{
  "num_key_value_heads": 6,
  "vocab_size": 1024,
  "hidden_act": "swiglu",
  "norm": "rmsnorm",
  "bias": "none",
  "parallel_block": false,
  "init_std_o": 0.00467,
  "optimizer": "soap_variant",
  "beta1": 0.95,
  "beta2": 0.95,
  "lr_head": 0.00532,
  "batch_tokens": [16384, 32768],
  "max_seq_len": 512,
  "dataset": "wikipedia_en"
}
Each number is 128 + 32 x the weight over the matrix's rms, rounded and kept within 0 to 255. Layers, rows and columns count from 0. Numbers have three digits each.

# layer 7 MLP gate, 512x192, rms 0.299, rows 0-144, columns 96-191
124144086173152121101178146063130116068113125128132174117093158145106129121099132073161101132130124149142066122129130114107124177165166129116084115106110142144091130135131156112097093113151143156157143140140157137148120160113166119132108145147126156127164134123147096141127197160135096134
109126116142137161093125151103135125138132114073114098189162108157082068117154074135146126139044124081164139088124153215164138106109139179133181105110103191170113174136144143140162127155120101084144147094138159154073112139111115117140145109113105151136089091123179094118160096135096175105
119153159145127139165077159137135049143143163083132166108068129146153142146095155096150076121122143134130158135102105129117137158117150122090056179115105091071107131105178099131112098169114127123153128170141120156134159156119134100164131188152109145128149144125104116124121126131130100088
134167137082115111095152115147101112141183058118208149118144130161166115140115156114121164113143108123051126113118126155150047135066167066155135059141188132101152119097122191124101127128101137156074116098030127132095095076084145115168167143179148140126160192047150192141105121068112107109
132132100159103104097141116136165088158173138086092095126139134120103112145094133121075091134114162133174087085151094109112097128107146086128115109085105111190112111084158112106122121135110196155139114148094159089193220088175128121128171082146091156188149149103207065157146134152102136130
115101095120105143073135133134077104127138128126122075172176130116136141143142152158118087137102151134118133126136150117107105081131128152118114136164175139119088106132152171089126138125122136087119089125116151145099119167126151111101167169144171094162104142154162134138128094162100118128
097123141135115111078088145113144089117134074104102089153104132094110139123084127158160131127089077170160085164138115118054124114108156152134044099120146055140112179139144110194093126204064143107067202148139151180110054094100134140134169174146125173099152148196121140192117120074141152094
133186074127166129135085091165123150144052141150164119089103117172133118178120095038093119110128103139111131163140080121110079126158194100163114089089090190181151135172126104062165158129172094104142086113116107214125137155168133103111116085155123193140193110183125144127166120148125162160
170180150058175145131100142128120094143115176116087135138096195142088118164124116131148183112102132111084121134111095157141116114171101154158197141129099161149045171126160154072185152183126097153121139143120081112117132161132109096093160113065108107111139083120132088137215199121116159152
166088080154142096162112098122072161159121203106160118245087058079130070096143131147063204102103100176137107095163072111202103087064148107123088142175175116166090133171134109145112152125147138118133162129156058128093203132093068116165119097106140101135105125179189052096135108126187101113
168079107088154150129143087105100129078155141133158134139155168036163089136139067109188181146157171117105090101042128076088101151119157097108162141122098162176183136142113125103099131121081081147111142113150132134091108140151141124123095075072139087151173160116074096095064182128101153130
155107160153150098063086129088134108174139162164172120173112165110150126112109112086106188119071190193134100105079104125185197161137107155183116140098049105172091150140102112149184099104084109088137154117120109102120119097109111152130158103134110053108134111148074168060133097184149128121
117142167116188174133149088131191145129134092126107123132113128068130181164085122146110084124142125164143080143144133151212190140118150088139088178149080139151094099112154124142129100083165124110126106119039169160145078110155102101120120106153133132154146135199143159092145100104128136113
114143153102049131112174183101094135134167160156091103080161051144052152088110091109131186216124089175111060138108162107070104144108142117097080188141118082036114158041121144078158115137086088165101105170045119129165156095121142174077153152137054164135142103089165061104142159158137144154
153071084099084112157136093113077143187148103160099094168159141151154142144159089207127177142095134141116167095138182085140097097085141118154155175166161113111133115127163161082105124151105140132123152133122105122119096098128104117095104145175080121187099119148138088084108190156153121096
091188122108176160106090129084139061145176127097149132104115155101161084093139116132115114130134153123146110076140173172144172124066165090116161131143109116136112124165137171120132178118093113160127148140099091105118153076154102081093193181125125118151105087106135117103110064082157174156
091105141127089159152148132145151167137154119104119077075124144120167124162125156158184106107184115150183107093181127105164133147156139147184067163123075080088148141139177168130143202134194140159107097138150104138104132121081158135140063163115142144153168122114119093183140099187087126055
180078176128102095064149097135176078031110141108113116196114142114135144045152102154166170114197143124065179149111136085125206150080147160136167162137055127116117098118159127142162119145158109104101134157130136108104132168087121159107136104111088126103091191056162109118130130135114151099
144128081134117162094140124090120155159098183167046109074194098111153109097106078125115116067115174054116126140172123142133079143127120073164171177065105097106146137154123147163088168128132136124134144122191079207084120102195103146146106131176108067147153139148087057141153064164110127130
102106116171113100136156136099118133066076129104141166110155108119134113104124094165111080125146076099212109134184105083096123130106132143079129074113094143178104107132146122131189186219168104057032157146132140159103092144110114144166139174159140173097114021092195153127092118183136103183
105131126121141113126150123129121102142136108124127076095080152148054111058119132133100142080104100094113095110113113108158103106120146154134162116135133179107132149138140072123118130084134127126115136165144125106165115126123113081116095120069113168109134134120146203143165119097169173126
108123081210105133131164134129089167108173129178116133150204129186123166210097115140069031109115114111037155086102057101164158166111172086132126099129161082092178157149098139177132138152152130116135086138146100147143076159134103135112155070137126130184104153151150114073118115152068124110
155160086118030179145100124140122124140109194147155099093075101137149155134148146177099158178133182151184057111140075180168145158091126114117186184053127060146063123124117155121054146095103136176141148111188077101141158122126166124139136160060116104155154077162106107071108103122088171126
131100094130113157217106132162080116150141130144133124082125155122087146104134150171108123132112169115108180134152112083147119101134122167086142185110123151085114105079156145094139156149084079150092078143108082143148102138146125120158121092060041140134127149139186155130125093163119129138
133175118150157131073125108073105148183138127085082138151171086059151111146124184115117223135150102115131102123201150163117123104100165118059153188085120123056189141141125209165096115130126194093146095144174137138101074155105134154136174120127156095132114112126168120149087129105093137074
107102101098162142106144194118170122113060076151139107183131186079113132151113113117212176086091137151144123137087174139084107089082104096129163141147145125095145117088142164153070129162120138056202126113190121134121112070165104155195117148084147136139148134182102125106149053092146151104
169109167135073150212128167164091088144141114088146126157110091142114122120133148109102110148143120112173075126108159108097053175154133087111082185127121161128150132103110077094148197115101140106137095169130061110142103148132109089135120187104144117107122141105110126071118153157117187142
143154134102176179149199106137181106129086067103104102099121082118117140148056095127105143164104138120107131116159091162092138126133086140091139189096119123144146130091136188192105139121143095089153115121159152120137094138142131152143088165106118162122140088150152142115136138112074110114
128103155139174088180137169113096092127109116121102172094160113110084098144079136122150127150181193104077143109115163093105107078150122091169111118202115144142186130211133109183157155121148185104136067084127046146071072194097125136143121181057125100159119145167105080141056160082149100045
131172157152133150143128145092082161078116156144138042120092109134120185119091079138124146105106143178125133115141147128127127127158138153131148181198078127178118158169114160091101133146132138172072125150107124072133221134139128116140110166073129119084116139167078127132118167078168093142
103173095116148121143049122092106103124115160133118121128143112124147194150136096101163130154080155120162138120150114157111089165131084151140089139156139147133083087145070136079158095175108103095144157128139122072105100210052149154094093079106125137119112125219179143092141138125078098109
136126078140145170112140140116104106130155141123129154183121149093128095124093158121120118160105096108109112151121121119087168121119190165124153112136118094119103155145165142161113161158131167110112122108122124113122134066153069183094119157147145076107124049163123102137108105096129158154
086177117163174099136113150084113163100149109173118108095201082149129172119200086075095175135138163164131093112152083175149173135164135169166088105084197116143147139149157126188102161144091084119123133100158135153103156124115183148136086152156089109155131141098093135144142140204141137126
143101128050130137145131132130148192105194090107137101101136111144134126176124158127133087210182153156124058111126109129166095125121106097127113153136121162100086137078097103121137134091122075184128101130121091158149157159129136179139099177121092151151196148106112104118138142145121101128
133118144161106061075115141121128088124161126087186109086168108119125176094152136128103195125121136083143090134128157112078118149107099120172085155116108067099121095169076175096151191099172162131089129129097109165125103089190146206131076107145177074165127167101118085128137111134143124111
121208113134102168182166101129156091127150109119210188120171114083138147183104091176135089084170156192162159076075136158125128131124118236129125130108085146104149115153128097076112140117139092136131097110145077072134148178102169097099117136113101095123072140116119163146169120145138086083
148190134112168127157156128162140075167163199189092150092223112150115122142112169115101140142117128140140144155152057100093096097119152118106100198127115109087130148128120089158167192148121113092144104176210155141141099143128125132158141116110117127151147134127131130080139115177138144133
086099197112155115142193102098153155155082148138145141066152153102088108173095116117133115114058075152131092180138091102100115097117138180137142147157112157121111112127160155146132133147095102107110116116114068121109190131097095151116143121061142179206157152086137107152180075144142082082
170085162169092122116128121113166103140059200195078183118135119121100129094082073130088126149094128083174147090130108089120174113117063134130115174112149123116115135119135135127140142134046128163133116196167126192086107135153127130082137095114126056140131159114144121221176152108154128094
168144067158086142124084126115124127110094146135152100160123194123170159071143065108110112175154126150124120112097120168097147092125169110145158150107125098125134176121109155171141151159097143102151112100129147154105084111145095156152088117156087134080127100154087126159123136085158162084
124136127152127129136123092116148151150120134131170124090112117109113115118125147068105177139128161171135126126114178126143095198149108126154131117159164100064168168047106150128169077132098168151141136129109086167120091124101167154152177180142145117172161145122099180151110203089118119111
111100205114066134102129047097099112133136130159172139108129128176135150119139108096110111133148134154129151085116118162166130147140101115160133167116160125163146120137103077110101129170080143119074161083103120089211172117116117161095117138145128178131169119137087154120168174132134143072
101170152079096163102161083149102071139123111113082148162125072135173122159075100120159159106129146171153143120078072123094129163114119097148138117152123123199148054100161086146138149141162117093146145142124145146184130132144108132202124127108131118133177087107131139132077097181183172093
106138054138120137154134148107106130121066155139156133103080108092085072094092144181137097125137127113164146098111106107141088124139095206109092155149144139155076130110144114072153165147108116148115132091112128104075099209160129132118131127153113093114139129104168096140163146168151122067
094178099158118123084116124095151112193132163113173163123160187103151169118073089131136067155123181148127077144127128176176124142153161103074136106119103084154106076159090125132153084109161131122122151136138147114103162082112172123128123108149084146135090184096134097088131158070119128125
081157157184105146109106103146140131124104133144130140088097151131103164086119126096103176137130157107192081136108133132139079093169140121081073140130164105149077131100125148125136138136143114107141097084174125114127182103144148140153135168152111141127148159160095131118122055118143147157
146152198137140134106166121083111161173146104052208136109137115116125129122097144107135154063123143134158136114158164207218182122109149223141175190104113136113105154147085103153187098126094126127140124130097070098103175150133167112083126161186084157139094147144095111130084192104125134104
139098078115177139194172035109106133165115067170111115128155161131111079158094158076174183130124100194084125126089095054111114119135183128169116194121178191137097127146116140106151186122118112075152125144169058113035112123141124155162132115100179166152150121149120108186155095138163052152
099148188128116108165126129192101083141188071097148128134124120125205115146045137110151111053107094171179070097079131100129165078122153121120099089114147127076208164151150160118128161096142131102151090172192107131131122076177135090112117129122093089109116102148107133111111099128134128046
156171174113111202135062112141149101156112109063077105131131124106100168138153134072092123161174108135121083122185135164112129109091122104148159160060145120109135134081148114114126151136131078203090162106150120169140153117062116080205127108123112128103178117127086066064125102180107149134
135133155129143114133157122162057163098139117081085151171135122124118212099095096089159102165100119158115126134163122130124169190110153119157111121079142135116155126190159131133115114148108149122105052099141109082104112127147155095093087137157082122127103136114097099125165084205142103042
118144072106149114063098172167131073142142111119156117131100162129134154137144103122093137096136142101143137130136178120144082160171128119127150097108129159120124119207155152108105174141080197136128147175141149102104176099131106120098138125113143108129172138134139107192104150139079111136
173136176109134102124135103132118132144149125124082162147123109133082101138069081124197216129101185108150116145082167129092176126142190145145132126130118098117108093133152142149115142118136115126084079115170090144104148139126111105143088135121123122157106157093051141082104030160113068139
183166054104103193046101108109133129190088147128170111138089161126121198168118215147137127153115106099124102128086091144128119106117141157168144149180118133076149132199137106102150103102147129107118152108191117132120175147127126140120154095151080160205123145107085155114232167121122149153
113124159124158130136114152168070157126076141143093152094180095145151185129079108089079111145103160112091096090126097105079127125097174125148114128154141149124102164179061117129115117136137111106129074122105152126124081169130089129065160053067143150136107170086130090154127128180111109110
179127130124120129159141132101126110096149100124106104175153101158081115146118085154140134122152123151141150125110101124146109184159151125118126163147153150120161151113133144111109082131126111152146124153182124128176149117125138123129105128134098093164114116135191177208121130145167053149
135156152100097146076103107086165103107161167109152130139114114101138197124124078140148174104146068128063092151090143168113190153175194159112136146075090156159054194106157100083187061132122069137157141163158138131125088191088094120145176086119144115143087090078125072119209106124120077182
142154165132155168134093126152159089179134123106111144082163195065113151114085136102173138157108136132093142151141116162080149153163162128185062106091117139125138148118142125113140152143107087161113161135116128165120125086112106146088110129142161120111181124077107170106071122117165113142
133123124149136137168132144114162139112149112075051148119129120134111181108109054132138113070061165098114121121181167123167062156133123110084131098158075164156141153086201115071104062144131093119078089095111084093113146160133156101128096109145142120174132093150195150174097119116173078049
160122188139189160114145162107130165124143125138124123142178151121083144135107113148117151124096103179117142162153124156155124149150143132147094124112090137129103106120140079202181066173141135146118154157152117124165075115132105067118129154130098173118099134085177079112176116143125133162
124114104148174151174143128129178148113115113116096114091117169149096139095104145125120087183156149141095098204098118133150139179091119104167121153141131095114138112154091099175135098099180135128055147109125036104126164143117123119138108126144169140149131075121114090147134090175094124134
177119115056169140092126107139121109112102111205135145154072162120145082118131093104121098091175155096125107119096124135078158143096156088116092106159132119204166137174142022133106149162096166126125116184154157156093153152161125128137083120180097168088117107171210081121152120167153114104
185149113144134142094112102146136131181092106147120120092156093101109106143125097113092138125165084146100141171163129161131058085113127099109058142144123093129108152129091118122080175165065133138156168150111073136115098123126136176170129118102107134099161115072128117132147202136080173183
113125080157075131074136169118097175097161191168125149106116132138068132123137118101123136120150103147117086137190097102152103094150168132146207108092122110082153142111126150137094102134151120120144071154161112108101103069104111126137141109161062112133181108135094120101137150156125153093
136107079145122132144134094140104070112134102103132107088152182178133121122098102185083163091092086109129088131118128084125138168104137058088132102073113133113102093202151105136160138156125147154141162137108076106128067144153070144127141143108097081142109199148079131084109132146139118142
110103161119116168153145160113102096093178135074137144132107088145062091134162107156183133135104147123142088188144092189198172121096114100160160110072106136108184147151147130132169137129182133110173106182068097118093121097049128106152158194174129096155140134136145150099121161114134121173
099145165091038099074091143131123135102119090091070147163118099111052118099116137128205157185132095116190092126127101074151115169094180093108102093145157145144136115171082158148175138139135125115075079117135098130131130169101078110102112106120178141134163184208088105159140180188146136098
140102150199115121151126102139084104106168072150198120085082128069112170104121118120143151148135156164158088140144123165160110086210204173152108149143134214105109121132111065116101164167110168092114150160084091118108153154122073101159148138085148143158166148083127109218079089080117060092
117162111097101133116108107097164151132184106149131103108098119153116105110106074089156123169147153119131158128136140122111129096146150137134113185127117093158059131145167089148063121121136124081119131115176092115079213134103090087132115122080104141180088047158131164120081121088121092122
098111131154164145163180117149140173175129172135108058122113120139072103100105125120153156110109097197126187160162154185103105121058171169127122112062174126129100120074163130130117181103154079181177090182135123159051097156169132110165138165064074157215132090098171093145137121060125159152
090115158131122069113153109119098119093097121071130155104130156109097145159108148106179162136133134099182190095123127190172116082094132168131117161160186117112118136145106108132147184093126173130143138148144126125137067116107117145162132145100115140156127093096164134092138125108130124126
132108122099063156059141149079094143125120167098181105113111179091176057070135121121152176171107085131127128185073120102173135153106143181125092135118106114145147158118127137132185136085129137080130101097115136087109138135141081109121132130126112116101151110144115071132102096100127150153
106167088107127128090123058137145113129142105065180152062131147154176141133077108147204177093137158072135129124144135104139152124145138150137122160081143109112107100118092121131114125177124146107131137141161125122146121201133151124069094180143116143086097106104157177130135093179101131099
201153088099135127159167094131223120082188146082138091132108114157139063043187069122113160094141104164128106086162135118095133103063156159113170121092094092123092124130096100132083136196060076141152152174095151076112130113093114131117134123190111214152123120135122098119202077094138152122
148115117136118144116156121129136162113145082195103080126088129156140134115059115107098105122079105115123154155141160145090136133144113125165107087126139120118169087085178165140133100172130112139105124108138069163171128129135129130151061177149140175127128137168159172199091090162066133135
206069144130100097123178074102141172151115115100122108100129116101127096125089143072112085120151085128080109097137083181143087153066118117135116135147116057177163112077155163198106136083131118083086112162100099160125152120081227115162165093149161141130160163092142107132131165141105149104
097173121136111069175130110126106186132158170159072087068209131110103129099103086109097119146143155104198127124142134109143165130138128177143066147132097111102150123074137134142155168134127065098111103151155103157190112142097084164055112157109178161208094150146094129162145134104122104112
156084121179120125143123080104129070151124122120117111132103153105114117144141062122170125132093136126157108172140134108111094132070101068078093102137061115120148102121135128105135122153086120112135083094142115057087097079188074163101110073105106076169130130161095095147170163149120094073
159145101193161103176130054143118112183051184094086121028135136123099131179098205128160181166146129064091124160102084131047102112072104122119112129081113106168103144161093162103107134138132100169132099098187146095140095147132132063173114132113168080141144141109129132141109061121152159140
152113037126106095165119132160110149199144153088150112127148129108100089129135152130108176107126216060152122090137076144087115113111144117141123146147125116124111145161159123153092081115122106114174146109115111067179099090155197100075184146148116133078083074136155088134108089150101116115
119162111121168109109106110110154142116138137132149139028138128106147155093148112118137121121074148104079124109130105110114091125118093094135134136116101077128093142195076126129107096138172188178099075139143135143111118175106100147101135173121085099130164105110154121152136159172132121132
109133150158090165152172153111139090083105059114133108120166047122099110131138086110181169056121087113141121180120131104156130131090110159137119122063118142148073111172122117156163078145065132117080103086120161184068151153140072131157039114154125122171138132215089105131068117112098124162
180122156146137092128140144140108096076082129123078053129139094107072102133167131097107127146109190124108149101125126116124116134152148129102160080139115145184088127129091104132116112147189130061115186102195172128138066155086125147143120089134142145106172106125101138151068109090154151129
114122119088127088117096153177157114090139098142035157093178148170183111086098083202215119125124155158102121111105096142156171104124159108144061139102100126124069124107106155137111095132194123147109103124138090123126127148139120132114110038111140163153143149105160108100086115102107135117
163119100000108182119106099063066110102191044107169067148108153096067078096103133128141161121136216126100040155078149096137193207120103063110150134144068087085158078189147149072153140145114113127077170172143047176152148086139103145190174134134174159169146142111153151202127150122073163100
144082113131166127116107150087085151140147107142094152166155155149103110128129097129172114143185177199119103138114128121105131138078120072113155086131110082127096129123110126194153110143096183110154104140186191146122087123183150147132191135103103105145156152068095120147089145167148165104
095180114195182123080163100149117165140089150136165158141100129161088139139080159124169130083115214139140090149079113166139104104093128126186208133115129167172091140134086118132115160092242096118079093164163135080133113097143146088138143113092171178205080098111126135143151112106091115140
172157089149149140077102138155194142141155178107182137195139131088145130118092134116180205188199163124111068162102040147081153129116108162127158158115116091136174126141065210095123116125122116132144163106075080222089187140088133134141127100166149101119124156170121088090111141150093119083
164145119129152193130071113165082133135148180151136130107152126114169072099093158177132152110183151141123124125158090189125082133160148134097093133127094101158125143137129163165120154142169108103093170162193154124084154110128129130138113124098100148158139104186151164117178158177097182165
121140129118149136104169099134102159153141155100099120110197138146111200127119127145111128141171153112079137177104108138118088135111141102181143138120141093112152137081110123130081170108128121140161125141096123149051167157168140173109156105136163131151162148140121117077136131107177149062
108174149137110075139102115148063174124153141136122154129156144145122159104110071120118155190149121174122102151148136186135144113127153138102135099094090092112135122107149130109121145106103109178118089138171154149086116128108151171113135144169178105184118078103189141170096122132091054137
133118106193107106061142143115120146164230157096135155063161099163086163128073185137131075084156114108116161069149079134107150114061126126166151123083136130139124120190109107140111133169144122090143105155115154105142091122108142117137108153191143106181171162155150121181142130120154155114
165172132115182122142152114090133123126203084117155100114108115189132136106101123210145119149068145075141163112088132141111114118054129135115138143188193163115145159125187212144128073136136132150216188127176142126124115159146102123113110149147162160135155117101112125109187119136115152153
160172169117138155157063160135088138162112104130139090129123121112165199133110126155119135160194168145098185139101162068149170163179093176111091142168100156102123125161106133137133147152107119091093157120041147123110147139074128117102180144149111121186097207117115130126135137187107116190
136163076162170140160089151124141119136168144105103124091118116116159182148095135133079139128172127132181150117116155134187154140112102134190084100086198188131156177120073136117132181156120169081122110196061107063107130122151167188118175136116134071159083103093120091092105100136134134124
174157077060170137108144136156138107117161148153161126181167136129170128146165086114175148069120167109097061101159133092102138136152139142137131170099162162095147087100114145121066128131142096123128102132106111096105053145133109111149090127155160141156136180148167097154149170097025096141
074165170184091088164175111158087144146122134142126126086123116100102132129089071106137136117149139147172105120104074132159127170100090120107101126135133143121166136067156086146183153157095126097100142103175091089134117091136076085170058134078106074108160179134117136096159115116145097127
152144129100128129114129087139184097164148110097130162127132071099124135127107170170137152135114171157137133148123139132120100087080076116129081159115087128084118144099110142066083172139148082150128159122168122086128192145151128129157105083125118114090086129153153168089153156130160119139
163127109124111148122096084044146169158130107136083100137074160112157127138137110117213172158148104156119149105189170102121157134161129119140095155127108085151104157078141129141155170140138156148137150108131085099115161131084148085131130130160090159172090137114110125136144115161113166177
115097152172110159147134122120163120133119084180111131126178137172127108079120152151138103102141099165110130158157078145131129126112151137142166189113182064103119128145115177156166148109081153136142139116100146145163116156091121092154145163122091165141099161128129123142167147196119104160
112140201174156061108154150142155150170095108071077155136096115130160151170083092121104116154114127155130137082159136118091170159133118139144101152136092148152113112074077081096171130082167155104070120104156092128116193139137114111099087168076081116114182132156182124143121126117087112179
159148119102079095165034174109134155071125142148218205146127153050065129175144160137060119148058207126136149144123171064122042172179125183155148066080110103156109122180075139100120094121092084182050052133159088080095087096143113093171124113142079175168159069065140135139151138100072067100
176106088128162155083120133112156169064123109152125121116157103136097069146172088116116153093049168147126110174143157129143134100113119156080071115098090179090102089116112138128100191112139141148087116136058095142222123096139123069115097070092096107152128183078141096169106117134200172146
129116100160156169125131148149088136088100127067134147128145159105115118083144130125120109166155062126099147109160148138186092124121117096091126143145109098095176144125124127164146095128069145123155099128064121090121165103149083151113142146155171139169095108117154117135130124128083137090
161152172112140107122101108163075167174099168184147178133133110101113154182130149112133174116166091195044111149080118139144139100177099104155169144168072133173108179184150148132142111152177160165132118113062070144211073151134122115085171133155089086122082179071175127125141112167121160123
077210140166128146126129090093118130116145158152135140157124110155128153180080137100074104140103113108175172162140161154168179124126092101125118117088091138141172128075148145137095152144071067100119139114168081189133103101133151110171175104090161135181156125146163212112186126129145133167
086151171144083173104118105105060069165128174131092122134127154071086183144114101133132184143154080191117113178087159174173125139134107199125067167184133103117174134079101113082097186134127129132157090152110088127136113125160183119090058227141128093156118194166134091201121132138099134132
107101100155136098144057145102125122113141185101161108060133131094110138100126130151132084104162115066144130100113106190165119184133085122106106116150106170147170137132165185125127086067158163174115104130125104127114151141136073112108129152136142064179116065121206124177135109144102135129
099160101163127099075123090075139091114180170110138124093087059134128160147072162174125149151090137111180089106127074189124121094194138131109126128086217050116142212155173159108165165178142173132150141136160102155168059233166110094103112140064141078098141096142192169141158144126162128137
150136114155096131092129132135105142175164129100095134111198146161123099149128100134099171112120126153120099124127149199079137135102095128098105127123121112121160163108063137089115121166189134101106103140117108154197136133098131122133170137102116111094093078124133161121127130112095127052
120115108122116154137079094107089123130131132137103152182084093139086097123170145098139130150148080151105139126087143171140111095114114186106153101134109089110189174129142089098080160138113130119123127144121109062151147103131119110135134160161123142148160166111126087094122118089097081133
152124128114131075058113173143063134109168083110178187118155140171065107135176105165121116060105080124153085075177125125135034098077098140105132098181130153149072168143130093135116081153080175143154141160154107091093125118083076066089115107138125138130113145118102077101073150109167151110
121084132124129131132136102085102077128115128133088110113078142115157117148137090147120102148151086158148130088143103127213135137139097153115132149118068122167170104141151067133175132164136114163098088125123052112160162116126109126092146147121110196143200083177132116124121096126120076164
158121145132100155101129136131058132091145145072147134124201122101088126111091067138088104079150147148125133018118180136156189133149158122091143192110023170168127172115149028148153153114093144138127124125108133116115079149060131112079150093129128112143063101114131155105143091140119099120
131163151133057087186093106117123131102177184097146144121081097133135102138109077118149092142103096165168151147145123110093142179168109082148149192102200136156129141147135058184180178127129119119119133108113070102175107139123110107097114155119120135190149129144056150099178067168077104121
158079192075102114117175090121158081136151117142111089113080126119172119056075113152162197120118167127118135061137120064140129118074125095050107136127171119100121053138095205149133126126148162141169159082163119082163169207105131134103153188151135137174123141203115173213107114151177190163
126182110131112145076122113170130148214108123087141158119135133102193099118058102162156121098126202168179100121110148113152134140138150152142114119096100174175127144131135164108062143148116113098091169124146137161113101156197181116093143141122142093127155192080180129214091132144136147190
103116157183056120135051109181125190127060110137103152117110162126096139162157108112131164081122131136183134078147104142106141095091161096050136178037169157148165135190169094057103182144119141152107146100132218158071158100136123062204130124149111090120053106129154082191119068133135183097
094108085132106189131070137161185084151092166110111113059120075112144147146133039152121193102112121089110133141129086074151115095102067096071093151086106076170138115169141138096143147210107110131108187167125093124023096106129131182128116138094152173144153170137135023084128137121113125114
109160146090129066074118153121108142112091148104165187149103174167139119163128123135181150132118163131104119121093123196137138095188151214119173132187088135147153142169208099143130116149169183199144099152115151143101122133106109105157125138126124126151126105156110202089152118127110079086
136107158141097140105141065097135154051144146157150010116172117119187126159074145117138174175180162129139082116110111121138171137026122146123084110109123119126159128103108149138119179101142128119142163177132163167136136120144095152165107127124160142092085125131190147129129177089180042156
188135050174106138143131108110141053143139116127119142063160066197075096126149123131156112178120145150137111071174180169114051088135156151141165139127139172132087160109196131168120152118143112112115149182124180129135086153151156089098147145158088151137174086102091102102124158130071089097
081108102101131141125150187095110184132128118117151120118139117109125063127148181114129147169161186190128118093127119103133129134151137145121097118122107119121141124105069102127107140166114128145119124154087154139073144176108107090114123184133085168127171119160093108150152134108217146044
168174105178119123159141078105136144157108148181126125051101138108112128120128135145116101134116161199157167158105086133126117095124135115150147148195087070150123163113134118142095171120114110107157166068140078107093133092075152118137111146127184148141083176112120104140065148125049131108
127159093134095104111099193141145093128049140174172176171167088141142138120090196177140160103091160083077104129150156140139067168147153098085127169096126150118146115126147118174205144127156136098128084116155088103156098132070072097154132143116108168123133144128163089098173089102089133142
138108103113158128155123148158060156120129106168150136166160096099125138125144145099143111156051193139120113142101108117093123158117145129129153127043161151090217116147149146109116156078089148139157130138146122112151164118157137116126069147087165157203141105090147166138111090129158144089
142105120097207121181121125093126144091137138164186169054109125173099058158086132148154115144107146130172113110142174140111098098177156103178082164097157119086140154122073158156090140102104144134102133123164135170127095119088119114146087128128043095110113117159085165124110118127080138068
135183172144112100136147117083169125129101163092119096082104180116167178137118102132134148122136145118135156123171135163202102112098133105107109093131158096160104101098201136101120117132093065129121204152157154107134078111158104159100189150142151089206111175169144118144093146127131167126
098124117114174078131126098140108167131111102140146154052090086183144062121151125114137180121130115121170120101151073161121140078109165150152150179113160154173138091116151152188162132116098140117122183160107092105124117154125121131121102199151109162127186133159135146194162132141166124135
132077144069141114137083101120163100112168109068119126088135151155164130143150143117160143155139106202148165058188109105086164176098133151116160168173180128153149141124076165141103090157107132128093199156066089106101150150061131130129169122155129134166150177142084165118104066119132173176
154131133131177114145163134142082067101139125143129142121085156128112116103126102129124119130171100140135141099126121144134098143118122135136076121140129115113137199101145112140107134122177147154135157120151148157098179108137114103159170108168159132133148128131144087114157148159123085141
097095128094081152079174142070069107086113163110158135171117034153122119125131142155118132177096134110166117129152157127151126141140071122059092122077089164105154027147172136095143096112092173142115118091139060110151153119118152122142081104136143178106117185147110167172080111146120145106
130130138130152089211178086087096207132085097134091090085120170139118196135084124176072168141168170088111170047130127115148133116091150050128037147131121098085128138090121151109102161168116138107186082129171086107149088109131111108100169129202165133091100163137140116074155135125170129083
182170131129128129145117171132153083113154161131102140118091058066148159129131128127091156156138122163126106146071077096114077102158112095089106167163151106152153154118126175127134070152141118099067109108200165202128145189156145155129159153144188139141127142152127128065152141165146108160
142143137128102201131092168132115168168135141115137090115116175164085098165103130181155122120038141126182152161149158120132180179142154155162067141102129100132119110208133120147112127111131091169106181141102103115114133119143185133109119127108072122126138143105141116110147128108085196122
104137125065088111160132157065177059047123132130139117099123061084134103117107166073121093113132149111165154080124117140070137113151111092151110145115136114107186138109100133121130130100137146138070133081151136168127091146144168121155163131127070102121122140167161061150156127140121140104
112101158138096108078064137130074163069109192105128117082157099030112056178148157108178112113121103144159065085108106155108090150054087166176160128128140131166197164142154138090091164137136163178100117086106109132100116130141090154106140112123103131118146147081109148100203145205113082133
118078066115190082153064186128114110133091102085136142117133168086162202186152130111092157144092133148074139128137131113055142094144164138163135130137200055092143129167139142106083107111124145087067128079090060088158183095119042163116116142105086115127106085141135135106115090125166100149
141125080226188085121056053148097131154102080108151112166152131147128056129130152135137172075127183088119092071100085142165103083123138149114146115139124098110150132156110129147137175131097145117156154159153077148141099105172155086128167175157128087106115099135136110208109099150148082085
058127110201125139102149128140057109095077097073176063095093176101165172076116132155099158102070172140151134096142147112152096171165133125124128144127093109104133147185112175183162108147152094067149075119152148091123105101162073154116159150152130142126140125103072125111083131088113118126
124170098082160113087157167191132089101151204161170121153060143185110102161146135112131193119194109160193114100138094116148078174104151106097132137117067090159115141162152108115112125133116154132128204112120166129105119147129057150166184089124111079119090167084106106139151166146126083103
142160089129091104105151129102090071143122118199133126140108144085192154115122128137165132156198170111085153171114111151203085168128119119107170118114136103213131155160122121078072156162075121127083133083163101169110129117129035109099122179061125170107139169101068115126097172121166137120
130127129032117146058069131106116193107081074135128126141088119174144170110121080113177073155127158168111145166132124135137134127117125155110081139154141118095123138119107105150147135102146219120095057077116134164163133070111110141178114120161145126131125176123129161144139145173147114066
123114132113107162153108125123124154110183122140102226073150060072117136141109136113127126124141125118110108131137085165082157132094141099172139111132115114090124145111030121149163111110126126068118145130149091120144107052149131091135157118113160121115082197153120137095112091119123130132
161120098194121104117115108115102138174174129155114162096149153195084139082093090073116154149093165169167102167106130153157127098113082120166142135096150105092127148109168119123118111136091147145050077152106111086109135097095138156104113152099133208143124141167130143159155152159108089121